{
  "n_layer": 10,
  "d_model": 192,
  "n_head": 6,
  "n_kv_head": 6,
  "head_dim": 32,
  "d_mlp": 768,
  "vocab_size": 2525,
  "activation": "gelu",
  "norm": "rmsnorm",
  "norm_place": "pre",
  "norm_eps": 1e-06,
  "positions": "rope",
  "rope_base": 23400.0,
  "rope_fraction": 1.0,
  "qk_norm": true,
  "attn_scale": 0.184,
  "bias": "none",
  "tie_embeddings": "early",
  "parallel_block": false,
  "extras": ["local attention windows", "paired heads", "gated attention", "a smear gate", "LayerScale", "capped logits"],
  "init": "normal",
  "init_std_qkv": 0.0198,
  "init_std_o": 0.00444,
  "init_std_up": 0.0198,
  "init_std_down": 0.00222,
  "optimizer": "muon_variant",
  "lr": 0.0104,
  "beta1": 0.93,
  "weight_decay": 0.0071,
  "lr_head": 0.0116,
  "grad_clip": 1.0,
  "warmup_steps": 0,
  "schedule": "wsd",
  "decay_fraction": 0.689,
  "decay_shape": "linear",
  "final_lr_fraction": 0.05,
  "batch_tokens": 16384,
  "seq_len": 1024,
  "doc_mask": true,
  "train_tokens": 185300000,
  "steps": 11310,
  "dataset": "wikipedia_en"
}
Each number is 128 + 24 x the weight over the matrix's rms, rounded and kept within 0 to 255. Layers, rows and columns count from 0. Numbers have three digits each.

# up: layer 2 MLP up, 768x192, rms 0.2, rows 702-767, columns 96-143
# down: layer 2 MLP down (transposed), 768x192, rms 0.0993, rows 702-767, columns 96-143
up702:099141108139114148143189155114103124100110176149079127079099156161144135174126108105123139184136146157158112118184113117150129162105135158161154
down702:108149074114141125139139155093110089110114112119120050109152121103149119139101155149109159115125132109114167130081124154173142104162115147126162
up703:119148135090171130095160157085111127163112144090095128114120094079174108145132142149116141150121157119070096156125101130112107152147138142147107
down703:145170123133127140114134143114133130148119080113125140112119124163137102122110097095130144098130102119148139151150115161140119103118119127128130
up704:117087104098106116140137140127135113150105119078130128119136160148125141151137161127114107118134119117095128088108181091130124137145140115102151
down704:101156110118124130101099126093112134126103131119107113107128104156147155143147098131123108101115158125134133119137118107159147127093115137157114
up705:068100109138138111099060132107115104090162165102147142121125157057094132078137144159114117119134158142128142134131125117148085175134163120145119
down705:092109120161091144109125134148173123123138110126107171152096099146124127116179106112154176172135116119141125148162140106104137077124168144137153
up706:102162081147149140086142139112143133144140146138165115116106164145153197104138141175099127141116106125092131114102106186139107137132117140147126
down706:095111160118147126144117122143149158098138123081108141129119098150120105101147149120127138163130114145102170094137128111119135128180133117163124
up707:122131146168101152084131110110142150119112092173090134116105129127139120164133087078115140140057100098148115132086140099124121094119136140170110
down707:114094137121121171111117145141160122121157142153139106137103121144115123122103128107121135071158139123110146126178133160178117154131127120060136
up708:111136122080141136106147105126136103087117146166122099070154149148126128090118161101134065132065153131086097117124138121096133140099100123122149
down708:123179095095135136110141146155116114103103120154168140116145100113116159103176129136155171138129129101155135120109168146153082137145128109116171
up709:102168101080124103127119113107106143148144108129132104099128140132192114145146150070122144150109114122084135129101077121074110117102120125147089
down709:114117139126128087149094144141131107104095142135128100126143141091133119149097156128116102124128159127113129102167147112118085112127124116135117
up710:110127097141133095115121075121103119177105116120149145109122126129176139122151184119110109121116154110103158087125131143085126155127152130132102
down710:114144107121143116098112155108110130122121137143143104118083121177135164083140122099090095099144150170125067129107131112138140108133121106133138
up711:145107151130153128080105104116111122118106157109104110120133131103088104133122118118095147117151166124148108127087144125177109137177109104120132
down711:116122157154072115186122113138125149124152140152161137166127151124155157136119111155167162163113121099124105114170117106071112135087156168125170
up712:171131184109143138132125144139168175155151174092125144135132092145123119132115141120140115107105126120150119101088169151142146125103159129096158
down712:181147140168125155109092108102094113099133121139169157150127132165118128145154165111118140125145147147118162174115128144098125136105173122152141
up713:105115143116079136083124101135090124123163156103105098091137093153177137127163131080131087111081108089107133156134150137103160096169120138165095
down713:119137142144112110152142144104149119110145117121133149146088134100150129116104103119116116121112100136148099148159097101148112170149138104089097
up714:117084142151143116153173107091131119159121099118089187113185139143080120136128154101101117143148104179117130122134122134134114127127147169102127
down714:135155106132194078139124107138140154115108123105124120147130140099127091057144107083142120158148145115091111130125104095131125072119124131112132
up715:140136159143140129164126086111106116134110105102164112126139077029069086104139094115145087134127111119136107163127177107140112135112110146125170
down715:113149127162132096097143163138133138104163163147137149114092133097171118126082168105136190160113119144077175184132124149125107138139147114131121
up716:132140127122104128189182098110085148107171123133118131070138139167120138120145137115150163121132091165098155132118110147123112084093127117133129
down716:141143175151136123103151120114124087080119151149131149068164194158127123086178147100130106111131161091174170151077141156133085117169183083071173
up717:136121150118078158125122143135186149157105163108103154131137104127126151130142112085073110118099107183105131148109133109129144130117109143077074
down717:114126160133123126147122146130147135154139139147142137124146141121147141116126095120144090151159124101148117080141079103117140116163143100130147
up718:121097123152140133136137097113144093081133136166143116116096186119119110141122137104147146153151104141140135121136120079121134199135095191133137
down718:101134146158152127146109091137138090107089170167135114115130092177122173153118126101130137119108111077098127130117117114134147161127140124112128
up719:141172130128136122127130074148164139224135096121111129127098152081126125107112132136142156133117114133137162121130100135130146113144158096095146
down719:119139119106124121104125140147095105107155097121161149141154135136151109141165125122142080134103152078108106154117099131134145122120122138148168
up720:083113172102092100198114166098140139091088115117136123137180147153182155153134161080101128106109142117180142146114164141099098164134112106146130
down720:161182093094106103149091106138124113140107156124159160093175182127142184145084127171099131110106209146168169160156151141161109157136115169131158
up721:137177131133148133158109111125084126129155144142144140130140141136154150155171117114122144163106159138132116148130142114117135127118101095170143
down721:124104101089097102125117187151160142147115115124161118148167127151133130103119140110118100110121136131093146169127115146125123157182162144126156
up722:116159113174151121103120160118136164124139125135143146121122097047147124149133138183113134103133146154164101111177093142138131145134117102104147
down722:098142100131105129158178140167103114109084126145128141126113116138099080165156128112161149127148120119126167147133138154157122086130161114167095
up723:141167154089117104123093062163128131130150137098148098116140116201148145101111097087145089136125111107116136101146156167124129117125148141125167
down723:129100101161176147141146117119132092114132100092129158143081116099102137091136124122132100075112115134157120161150053128151113144138111144115102
up724:091122139152137093110134149125116145115116099135127130109130135110124115137084165163083132139141118144140109104089092138169081171127125148107157
down724:115135076129139130092135135161137132108156104142138129106108161149144158119140146143167144157134141165089124097126116131106163145160144128094128
up725:128112116146094146087130114129119126121129115112081157126132125115119137150149109166142121120109157094130140130134086137092127142150090110183158
down725:162139127109127092133119122146142105097131127118138139103129138179104133110129102079112151112212128142194128177136153109152133091126123134068165
up726:119152156119173077129149132142169129136134153151088122141125156127131129135125091133164117131113107135115087109150126137140115117082132110138099
down726:168149091088157123143118125149097137109130152113141113121118091144127142120101082113146170120139157126137128132134143142083134114123085115105136
up727:152099124157115113119112137099132112114085094143134143142130143111156119112149113093124143161132157106126091111140170109172087118109109160133129
down727:132129129081112123103133097152092125154145145093126095097099096120090101115107149113106113116166112202124151085164131140093122151113151099150123
up728:097136167105132124143117168149114158149133196114104106120119162104151135129118114144128084157152159157117115112171137134112164153103157118098138
down728:116150137119128155094166134138132110116145116155139156131120141171165145154065159149157107128126113128124103121132149129115157167098088114101125
up729:125114145145125108123140135116168147112125105116091111127129136121122108111136100122111111153087106140088149113167137121121152139105115156094115
down729:128165153128126086116136107151137111135125129111142131085117119165099166141135123134103111132148100102130147125103161096092117144142126090143133
up730:125065147142117151124136135125163154166141151151128117126148138062134110168109156158148121179134133109131101087154131147169146124113120072114142
down730:116091127141102100117124135087171145148097124145088131170145196137149120077166152145151129096136150092106158124158124062118150151115122143148135
up731:138177124141146100132140129102153165135118116134106152160123094140149126118181157090131123127070165141111062117130140143136121150162144183111125
down731:139092124175122088142142100134144133132133109130131161115135076142134118128164158146138105170146093082162110123126142143132119111156124132124192
up732:133122130119164099134076120134124118086179144115097116122109102141086139123134115140122121105095077180122139092141126105166068124109144136127173
down732:141129102115101153154131161155147161164112079155126179159150138159152131092167111110162162139189158140088128149138100150138158155140112133095101
up733:144134127097098143171056157131135119168102116140104139112094183152100171166114125136132132106166141120123133143130167137117156171144134125170097
down733:141110132116101094136158155163118130158168135148151105112104177105155142138108152127159137095097118117141121140132127098113147085103083129159164
up734:132095125123161117124121110133162160126159136122104139119134118154113131115119144106120098161089093131089113129148095132093114146094126103125124
down734:163145131137128090132127145138077153154148161186150107098145150114112132146142135168095166082134112119132133093099133114167107142107136130118105
up735:132107105137097091164157152137146136162135157160124127161126115096168129109106142124125138109120158135146182112126150105133107128107115129131138
down735:103110126131094147136141131124123136136120151167067123122099121128172151162154074145104133127171153092148135144121098107119118121142127117164088
up736:118129126112087115094145166140096146131144105124144157130149153101095118127116083134116095126135096160110175134140120127138129112181085149119110
down736:141082154134124089130151142139120153167152118132107104134144116149130139111117120157142128113109175104161132118136126101203120104091092132125096
up737:091135126097131105127117097134102081133165149112118154129101155154147138177139150141126136167112177125167126159132150134125154133148133131193091
down737:138096154200088145122126171144129140111109102145096138116138108134115126159113116138134128123149099160098146102146111130130134113125159111089161
up738:097121201134179110133120134158083153128123087105145118107121113130084117119147152173100099116118164060161135095117112098139135114179113161121154
down738:144153148108143123126137141133149116120136113117109119145133077105149111155119134093147153094151144155111116115110113180121131140149114106167087
up739:100133109081122150152166137181144143067091123142123170109200125178127098126120123096152129129161126100166108131168149148112135105157149118158092
down739:167170171148122141151169079112097104151157117151071152128162128112095199178160125104162143110130108149162155150095145098167141148104156080178101
up740:138153178107186094174129138153136164157093166098123136095122125194142125108144129122147149133120157129134151154096130115151125093077115093112129
down740:137160152107127142143117143140085113144138148141157132150133087189113143131118143143126145132174140164148134113178161151117135120151101136094146
up741:137096127132085162119125118120178113128103126144119120175125166117121094136124113103128138105127129165108107115116123114139155150163155082140110
down741:140181135149158132134107152088121124140131161104146079114124149101135113156138165116135141116129155126156099099121123117128086113080132139143156
up742:156137140141152135070117104153147143171112147096106120112126170130160153101122153144105133119094123111134169125096118114130104099153111109167108
down742:158122084084134136101131056124142094139086123060156159107122098144148128129126141131094104157159110112135124173159149128132165101135133143113150
up743:059138083127125149151105081127068159117140098156136132124124105137116134079141077142166135134136163107093112095160112087189140163101093143140146
down743:165122160136145116169100115179177106110073102135164155130088164123054110118107155119140142162102094095143136133124131169123099120158145140088103
up744:141090111131130141138140124100129122117123099175129141160114143119117115120143136117137095122139113164117142102127124118096127100135098126132114
down744:109111135153146155104154145140112093106119144130111109117106124104101128121135110151126120162119137120107166121107109135141123108135145148111154
up745:132158140145125145133132133122135142113141102133130151111118126109130117124117086131108117126095118133138109086139120117142133145146139112107140
down745:146107169113094138099183149086093146142158111132157111151146126130125146111125131118139106120101097132079139133138113100141116087131131131127112
up746:149115186110150165113188122130106140142125118142138170087095136148154150143118126144153152139106075118113108118129145160102157118173158138141123
down746:177093158085111131122171130148106106120129144129195110109042140148145127159112132097136138123124070100153140102135158147143147155129134088165125
up747:148120102129106144165136121154115143162186109119152130140185148080147085090129131148094123104126098123103138158096082179120120150127109157156122
down747:145153167134103136133134169124138069099111117134125167142109090098150121162153154081115112120132086123121114106122127156101158145097161129085098
up748:100103136127100135154157098123161115134172133125131155136124130140149147137194112127080144136068102108126120137131171130123086117136128112135119
down748:102139146119096179067142140104104136117147098136092128125109128144146107143142110082120117120123101101108124059110134129123136145153083151136103
up749:078110140152107104162096134097176102144084103134082161137108148123166175137133112123136104130126125144139149119114130134126114136077098129134152
down749:132128091151131140176166187181153118144120102112150121112131115122115086120135150144154173107129112116122119097110146129139123132145127115152130
up750:108131101066113149150112105099139119117133144101125100141152129119152113138150131130128111116146131151097140137161123135124152124092127140137162
down750:129132157107123164086118089113114102121155137120129147087153137135173131138102093119142079098109164114198117126119151149160156106114124116091092
up751:180133121118127112123120117116129091091144114108106159127135115158131131106129106124124136170069158097076158123155113150066120112127113135122112
down751:111121098175116108126119146115118189117171120137110115180116135161138096148142164119136136106102174106160134079136094094160083136176138058096112
up752:112161111133079127146099118098132130127149137084146140151115173095165130109142144147114098137131159142088170132108161110124121149165106148092149
down752:144157136129124146131139156129110102119127136112142159093114116115118096119171142177162100172103136163135117134121146112098059118141127125144160
up753:103144154106086124103133133108147150136133136143077139109129116144141147149079085129080138122147073171133114112129133140162127159154126163118147
down753:171098136127119118167124088136120138140125126117133182097115121162111125115114144093144134150170131091158132143134131119153122144151139112113123
up754:127096145115158173130101157122138107195167139185176125149105128089145152180134114143136120112126124137095087110129122126136139175137090092120060
down754:120125120143067116122140100127130149119131145121136139099118159114131116120148145136173136102144171128106137112122158094143167116138177098096175
up755:122125162153094124088147146148085128123110133121139135150102146112094086116171142136143111124091159112158148143163111109103135140122118118111103
down755:133146088135126123154143138146093122137099133144159134130153094156170118144112162125137152116148181124109135090113123107135111087100111088174125
up756:104150107165168139126139126156094123084154149145113093100107133105139171122115135124101098111123139103158140147128102142103140121134145120092105
down756:064124116141155155128141111134100154098166084115109144177092120087125121112125152107146094131142148146142097106103118167101121144104138111119145
up757:101110145159157141150165148126105114118175156158091154095132122133121103128125095115131137104149089106120086149094110145167127103160125124135162
down757:124135147132119093155115130167109093122107091127140132144113105096146118113127150131116138159086147141156130153130104107088166172115170156104157
up758:155104100139094060127128116114090115091066116118114107181111139103068122107121129138135099135108127123115168133126110154105103163139132130130159
down758:123180126143149125154114164158127104140109121140073126151141122103154105120129125146126158116137127172106106115126141153107106090098140108140129
up759:112098110115142129110147115140134146104102116157110113111140146139155093133148134112128155095164186099111117130152129139118092161140140113125111
down759:150099111148134130145112081144125091131119086168087136126094112128083090097127109124142109129129099129116116134132114128157124122080118115090094
up760:138086124119116055139109143108154127100082102108116089130176142150126114127162134120097142149110119110109116125102138132100054151084126149156138
down760:113117115137128157104092086185161093121153123117066179166104188133125090127102122111151088070115119132168143123167130159130137140140161114119128
up761:112123180180116127122143107108150139137156145122091096149116119123161081156150157110127112120110137133130102099127130149136133157136107102161087
down761:137114108150114134099161129134123146134118088130119157115140120083134138151108088145143176101124066145102140090142111149159154090151123097139149
up762:129114117158099128107142100137141106132116143120145107138115159131147120114173146149141130128087148133129139120086092129130101115157166112151142
down762:104096107139070143114168120099166121054118140103099112147108092127116093149145128132102185132125112146152155131122114159164112158103155129100107
up763:148133148135148115150136098124139152142099136156099169148117125132107119136132140154128095143154087115135138132127122184149141202117132119131148
down763:134105141163172093115101151118118070152123123127141143113136113085141122139154144175137162116107165143089119115138126123111116110125134121136126
up764:132119115118115123167088097147174124151126132102135116099158150079119138098110147155154144154151087145131089131140130123146077117104090121107128
down764:131096120124115154137146110156164146121136163160125114105138118117154115107159176136143083146126168123112121118127129134139134101151148108186137
up765:144133109113165137097115160134113179108142129135129127144207150138159105108116133099094119164130130110091138084076102119146155140134106138127131
down765:128129113158137141105100116139168127124080144122128134096132138184128130129099133102157141186137132100144108140172138133097107109137139110137121
up766:123113160075139183157126130107108114120138154125118109109121127133134141119154066110115113131134081112098120099133096166132129145158109125125132
down766:140149099158135133109148109137138114109147130141187163160129165069157120127119130113123129096162148120133101136138117122172184169135137160149149
up767:154112133130134081134127098103150126135097095129133191153178166156122126128148108133098119147128125162157177116154125110126147115100167146119150
down767:120065158109186137107111103132104119182131175122124138064146181123139113121128129067144117144131185118146103189137077115159136181131109155124081